Each number is 128 + 32 x the weight over its row's rms, rounded and kept within 0 to 255. Layers, rows and columns count from 0. The size above them is the row's rms in percent of the matrix's.

# layer 4 MLP down (transposed), 3584x448, rms 0.041, rows 1427-1441, columns 0-111
size [111 105 100  95  99  85 101 104  96 112 110 101  91  98  97]
[[141 111 133 122 158 111 145 173 203 128  73  65 153 158 134 159 106 156  82 133 152 169 143 161 171 134 125 118 124  92 141 120 108 140 111 157 126  91 166  92 165 104  86 130 122  50 201 111 167 158 119 112 148 137 156 103 161 115 194 132  85 100  59 103 149 129  91 227 133 114 141  90 180 115 200 101 140  69 110  89  82 122 110 132  72 135 162  64 165 114 100 129 115 197  94 131 120 165 109 141 128 105 157 115  85  94 139 178 122 132 186  85]
 [122 126  66 114  91  90  84  67 143 189  96 148  89 184 163 115  89  99 168 174 144 119 151 164  86 107 178  94 152  92 163 175 140 126 141 176 181 139  89 153 119 145 177  87 114 156  88 136 147  82 196 113  87 165 181 136 159 125 145  78 147 150 153 100 109 183 161 135 122 155 164 147 141 155 102 142  86 174 142 138 124 167 136 132 108 122 137 148  93 177 109 173 136  82 106 117 137 149 157 171  68 147  91 169  91  84 150 141 138 182 127 129]
 [115 137 156 168 155 136 103 121 115 137 103 155  85 138  92  98 140 143 134 163 154 106 147 146 172 113 114 123  99  85 162 122 162 149  71 170 169 114 132 104  93 156 155  86 163 122 158  66 101 155 144 142 165 199 152 146 133  80 134 141 106 133 100 145 155 137 160  81 204 145 170 133 120 130 123 137 181 130  82 120 132  68 115  53 181 168 153  96 116 170 116 147 146 132 120 156 166 163 144 135 128 109 110  88  86  64 147  86 168 135 141 131]
 [147 152  98 175  79 119 103 168  92 108 109 155  91  71  95 149 168  81 169 125 142  91 167 101 165 148 109 150 168 148 169  86 104 152 143 143  88 167  85 170 109  97 179 116 130 133  70 166 148 127  85  89 130 154 111 131 129 143  82 133 143 135  48 158  67 108 155 113 166 163 142 164 118 129 128 133 122 161 105 154 132  84 104  58 130 117 134 128 129 165 156 157  57 161 164 139 155 119 118  88 184 181 168  98 119 125 135 124  71 154 146 137]
 [145 158 157 109 163 171 115 144 143 155  83  96 152  82 119  70  90 153 159 164 121 120 135 156 112 160 149 132 113 150 139  63  75 123 120 179 168 218  81 161 142 124 112  98 124 112 137 107 151 109 153 179  93 172 174 160 126 171 129 109 153 135 147 140 139 168  89  99 130 105 134  62  89 144 150 169 147  96 162  69 150 165 147 163 119 113 118 116 171  76 154 153 131 194 161 128 127 126 122 131 107 124 142 123 190 141 107 154 107 127 120 129]
 [147 151  73 129 175 120 101 113  93 120 139 106 134 142 185 153  97 160 172 153 106 133 124 142 158 185 128  94 120 171 138 118 125 128 138  79  89 154 152 107 162 164 188 119 125 170  60 156  44 201 138 169 117  94 108 147  83 173 125 156  98  92 165 131 127 173 129 147  85 121  90  87 101 133 168 164 132 157 140 136 146 161 103 140  70 161 141 117 179 125 101 194 191 137 161 139 118 126 123 110 187 152 146  91 219 116 210 117 122  91 176  58]
 [126  81 145 138 162 154 147 166 177  91 157 106 113  95 106 132 188 117 160 136 120 127 151 128 142 137 113 134  53 104  96  77 110  62 132 144  90 119 139 106  93 123 102 162 124 169 153 120 151 110 122 170 152 108 180 108 100 106  94 104 132  90 167 168 130 133 133  74 140 105 100 131 205 152 119  69  51 168 131 167 128 174 107 114 118 190 143 113 175 127 111  86 108 155  80 114 180 101  99 116 186 113 143 126 165  94 117 141 111 151 176 106]
 [155 125 173 149 198  85 118 105 114 137 124  93  96 118 145 138 127 141 153  84 176 119  91 143 105 164 143 115 157  79 133 140 187 142 150 141 133  59 133 138  84 156 106 107 143 137 127 160  89 157  76 155 124 152 121 146 163 116 105  88 177 137 174 163 191 142 169 196  85 147  96 124 136 179 107 116 150  81 175 120 115 157 173 167 145 124 112 130 162 144 119 160 159  87  92 112 140 113 160  78 140 191 112  63 182 160 130 114 133 124  88 151]
 [115 137 173  76 175 149 100  81  58 125 198 179  80 191 144 159 105 123 123 143 113 172  92 142 150 162  80 139  56 118 187 153 116 179 153 163 106  86 100 158 134 141 130 133 142 124 129  76 111  53  97 103 192 137 114 131 175 113 131 110 114  81 117 117  96 111 151  73 106 103 188 113  99 151 128  82 117  99 127 144  56 139 183 121 181 152 151 104  97 119 135 147 147 124 129 147  79 107 150 106  67 159 137 146 123 187 130 100  84 144  84 131]
 [104 164 144 155 130 114 162 130 156 118 206 125 144  94 141 107 127 113 129 125 145 129 145 124 157 155 119 183 178 102 151 109 142 132  69 133 100 118 141 148 114 124 102 119 136 157 137 153 150 136  97 104 135 139 131  46 116 127 119 157 105 163 119 129 180 110 133 140 109 159 185  57 197 155 167  51 110 145 154 126 123 121 108 124  76 169 114 159  61 164 156 117 112  80  93 164 108  94 109 150 120 108 148  92 115  88 112 135 122 167  89 186]
 [137  46 124 151 103 141 175 121 186 100 104  45 117 126 124 123 175 107 143 155 149  81 100 107 109 138 164  87 148  74 106  99  50 137 114 136  81  81 100 154 168 131 126 142 108 146 199 111 137 154 200 138 103 110 118 171 164 143 146 108 191 113 157 129 111 110 164 145 194 143 121 136  92 135  68 201 115 102 140 105 118 108  91 166 167  98 107 141 112 110 122 167 104  93 174  84  66 101 129 108  85 155 126 124 194  98 145 142 153 107 157 125]
 [155 105 112 120  97  91 174  80  59 119 149 131 108 182 153  78 129 142 114 128 159 124 150 127 181 138  71 128 133 142 136  88 112 115 110 104 178 130 123 176 177  84 129  81 113 207 127 190 173  81 170  92 127  63 124 153  90 126 131 108 108 106 101 124 156 138 121  89 107 173 155 160 117 160 154 141 157 101 121 165 171  97 148 131 106 165 149 138  91 142 175 181 142 147 126 108 143 149 117 170 101 123  74 171  86 140 145 106 131  71 136 117]
 [105 132 143 209 145  95 150  94  85 136 190 130  87 161 113 101 171  99 129  87 127  95  98 112 105 148 149 100 140 171 155  70 145 146  63 117  68 155 143  85 159 123  79 177 118 136  86 105 197 148 151 130  98 122  98 117 135 138  89 182 150 120 120 115 164 115 138  84 119 162 125 171 135 192 130  93 110 106  79 167 162 171 118 161 110 128 211 101  41  66 159 168 128 150 151 109 137  89 171 143 118 142 176 132 103  97 136  68 177 135 106 135]
 [141 115 165  79 163 156 114 146 149 147 110 120 141 186 173 107 140 174 154 129 160 106  94 126 174 180 158 118 119 105 146 142 126  93 152 105 156 162 170 104 125 137 105 109 168 186 107  94  99 114 123  75 163 157 181 156  97 157 194 127 175  73  91 120 149  74 131 121 151  98 197 136 204 131  96 201 155 117 112  94 174 129 134 181 142 165 129 190 122 114 160 124 147 129  94 113  98  78 165 193 162  98 132  94 137  93 109 162  88 146 155 149]
 [151  94 114 165 112 123 185 175  86 125 105 131 133 155  88 120 179 194 122 161 131 121 129 149 129 214 195 139  59 135 108 214 162 155 100 140  55 146 103  93 121 144 124 169 132  82 144 124 151 101  99 142 166  71 139  81 174 102 152 183 149  87 138  73 136 146 116 122 124  93  93 136 130  91 108 177  89  65 116 184  98 151 146 149 166 183 145 122 123 148 160  86 168 120  99  93  94 159 107 157 120 144 174  63 123 128 148 139 116 123 108 170]]
# layer 4 MLP up, 3584x448, rms 0.041, rows 1428-1441, columns 0-111
size [105 104  98 102  90 101 101  98 110 108 105  93  99  98]
[[106  92 128 125 129 156 123 136 133 135 160 194 128 103 143 185 158  85 180  89 148 167 135 121 132  94 116 111 189 147 121 138  66 121 194 123 122 125 136 127 180  82 143 141 173  78  83 150 169 103 123 100 167  86 157 119 137 140 156  90 103 158 126 110 169 187 151 107 146 154  73 121 111 143 135 120  86 132 154 164 107  96 142 131 120 142  88 109 141  87 138 122 168  89 133 142 184 155 112  44  86 133 132 129 107 133 127 125  71 160 201  84]
 [178 140 154 139 131 152 113  90  80 102 146 102  84 133 112 129 132 113 115 133 104 147 122 130 111 179 128 102 143 143 122  96 104 124 116  89 150 111 162 140 112  92  89 148 170  60 107 118 104  94  79 166 100 108 141 153 182  88 107 155 142  67  90  95 138 168 140 116 201 141 193 118 122 117 171 109  80 159 104 210 152 113 151 117 119 101 189 168  65 142  70  78 143 120 123  84 104  56  81 142  68  94 157 170 156 119 138 123  85 145 136 144]
 [128 101 115 126 160  73 121  85  83  82  99 127  68  43 153 123 192  84 109 147  76  68 107 110 146 133 158 123 105 145 120 132  77 140 144 133 124 143 111 147 113 177 148 112 122 142 128 141  99 103 139 124 101 190  73  73 118 174 138  94 148 174  94 118 113  70 137 107 116 186 118  95 114 199 162 113 159  92 135 103  76 114 139  96  91 130 185 151 109 116  97 141 126 106 105 136  52 124  89 196 190  99 106 191 158  58 103 163 118  76 108 126]
 [119 101 116 149 123 121 143 167  96  40  68 190 143 136 118  93 130 129 110 158 146 184  76  23 159 100  88 122 189 105 161 152 167 141  96 176 102  77  96  81 164 169 115 136 143 134  78  94 136 153 107 116 152 109 100  95 109 116  95 130 156 100 106 122 108 148  79 155  61 124 136  99 118 101 126  81 133 136  84 138 172 183 156 122 138 136 155 118 120 145 139 123 145 131 153 193  53 145 149  94 166  83 130 101 107 132 149 119 124 145 130 136]
 [102 137 122 149 122 136 122 139 187 162 171 167 141  76 137 112 118 126 217 165 135 131 108 159 115 135 124 145 106 168  95 137 109 179 195 122 135 148 128 134 108 124 151  85 123 100 171 182 161 101 173  82 120 103 186 181 208 133  89  99 122  90 110  85 108 139 158 133  97 132  87 166 187 134 171 119 140  55  61 130 103 145 154 139 126 116 163 111  95 127 173 174 103 114 100 110 139 185 113 164 153 120 163  77 168 147  80 139 151 129 109 110]
 [114  99 144 100  84 110  93 163  81  84  86 117 146  98 106 107 177  85 118 132  96 156 139 135 147 106 154 137 154 117 149 168 151  87 178 159 147 149  72 164 115 140 157 135 103  81 156 112 142 133 155 113 117 145 138 108 112  93 135 167 139 115  57 106  99 118  73 143 113 146 107 147 151 121 148 108  75 144  76 132  62 114 105 153 100  89 119 123 195 132  77 127 108 176 159 163  89 172  96  94  97 118  99  86 167 125 100 132 139 110 112  98]
 [ 96  83  88 147  69 141 135 123 123 100  71 183 178 162  73 147 106 146 135 152 122 115 121 143 172 102 201 172  63 162 140 185 171 104 178 123 147  81 158 148  88 202 131 134 169 101  86 120 155 121 140 154 117 181 165 111 151 147 147 130 123 132 124 133  52  92  91 132 112  89  90  94 102 164 138 130 134 123  79 166 171 187 100 170 146 113  75 112 157 172 220 136 125  98 144 138 107  87 121 149 214 134 141 149 131 110 121 140 138 157 134  97]
 [164 166 139  88 139 216  94 185 140 109 138 145 150 140 114  85 115 154 157 164 148 136 169 163 104 145 117 177 141 124 114 183 120 120 182 141  65  69 197 182  93 142 170  79 157 108 168  86 152  81 114 196  80 169 117 135 116 121 145  84 110  83 119 104 140 113  97  92 121 156 188 123  84 145 139  81 148 180 145 156 148 120 156 127 186  81 104 121 142 132 147 118 132 156 158 145 172  59 180  67 112  69 153 136 114  63 105 144 130 139 144 114]
 [158 150 109 130 123 124 146 108 146 160  96  79 158 130  77 119  83  97 135  98 137 138 115  99 138  88  97 110 137 132 114 146 172 121 161 126 165 128  86 185 101 136 141  94  72 177 114  96 158  52  94 113 125 131 134 133  97 124 123  98  68 143  79 102 138 153 109 125 142 107 152 130 185 125 175 134 180 128  63  97 143  67 114 111 143 140 126 145 150 163  91 127 110  89  87 107 160 109  90 163 187  94 167  74 112 125 178 123 109 146 163  80]
 [127  95 157 142 104 147 112 122 154 181 102 169 144 119 129 143 127  99 192 159 133 113 112 115 108 130 191 147 127 123 138 124 110 162  95 149 114 137 172 146 116 116 185  88 143 171 113  86 133 139 169 147 159 163 138 119  78  69 122  69  81 184 125 103 125  87  82 123 146 175 132 140 126  71  89  72 176  97 151 102 188 165 129 106 157 128  86 116 202 144 125 124 133 131 123  89 116 139 173 138 104 160  94 152 110  86 117  92 126 125 102 127]
 [194  93 177  84 141 148 100 141 160 153 110 132 120 182 126 123  92 156 106 107 186 148  84  91 211 171  93 168  72 139 144 115 127 157 154 134 140 142 104 169 179 135 133 127 136 104 181 169 175 121 125 161 131 155 125  62 141 154 127 113 141  73 168 141  59  73 109 115 127 186 140 103 191  88  96 150 105 110 120 127 178  95 103  87 124 104 147 105  65 127 163 127 161  86 111  91 104  87 155 186 128 166 116 146 139 187 116 138 128 145  94 123]
 [176 158 105 114 149  92 134 164 169 129 160 124 195  44 128 127 131 166 104 144 120 122 140 125 146  82 200  92  97  95 123 131 150 151  81 175 109 115 141  96 195 105 121 164 150 164 129  62 135 137 126 103 109 176 153 119 148 117  75  99 120  81 159 150 186 105 100 174 110  77 133  85  82 123 106 150  95 148 127 181 135 171  82 139 131 139 115  49 147 142  88 117 106 143 141 151 109 103 154 113  74  72  36  70 104 155 169 132 140 102 158 109]
 [156 120  88  99 195 135  81 121 157 135 119 106 151 128 115 109  74 161  99 131  95 106 103 135 115  93  73 174 126 122 102 140 158 128 179 146 103 134 125 104 148 157  98 152 101 105 129 158 122 152  97 194 109 173 127  89  96 109 112 103 137  85 155  88 130  82 109 100 128 171 195 108 140 113  71 143 201 168 136  99 143 127 147 156  82 128 126 114  55 161 160 139 157 106 139 115 110  90  84 117 118 114  73 105 155 144 106 115 129 157 185 166]
 [ 84  62 107 135  98 145 184  51  67 137  96  90 180 176 142 152 110 171  90  57 115 161 119 132 146  67 175 100 137 158 143 146  78 109 115 137 109  97 114 159  93 159 141 172 113 167 151 103 164 152 123 132 193 124  65 134 109 157 142 113 154 108 159 123 156 177 126 149 109 156 155 124 111 190 106 104  78 121 172 145 145  92 147 147 166 178 141 104 147 132 161 162 172 114 186 118 153  66  80 119 141 155  76  80 134 124 151 122 145 108 167 111]]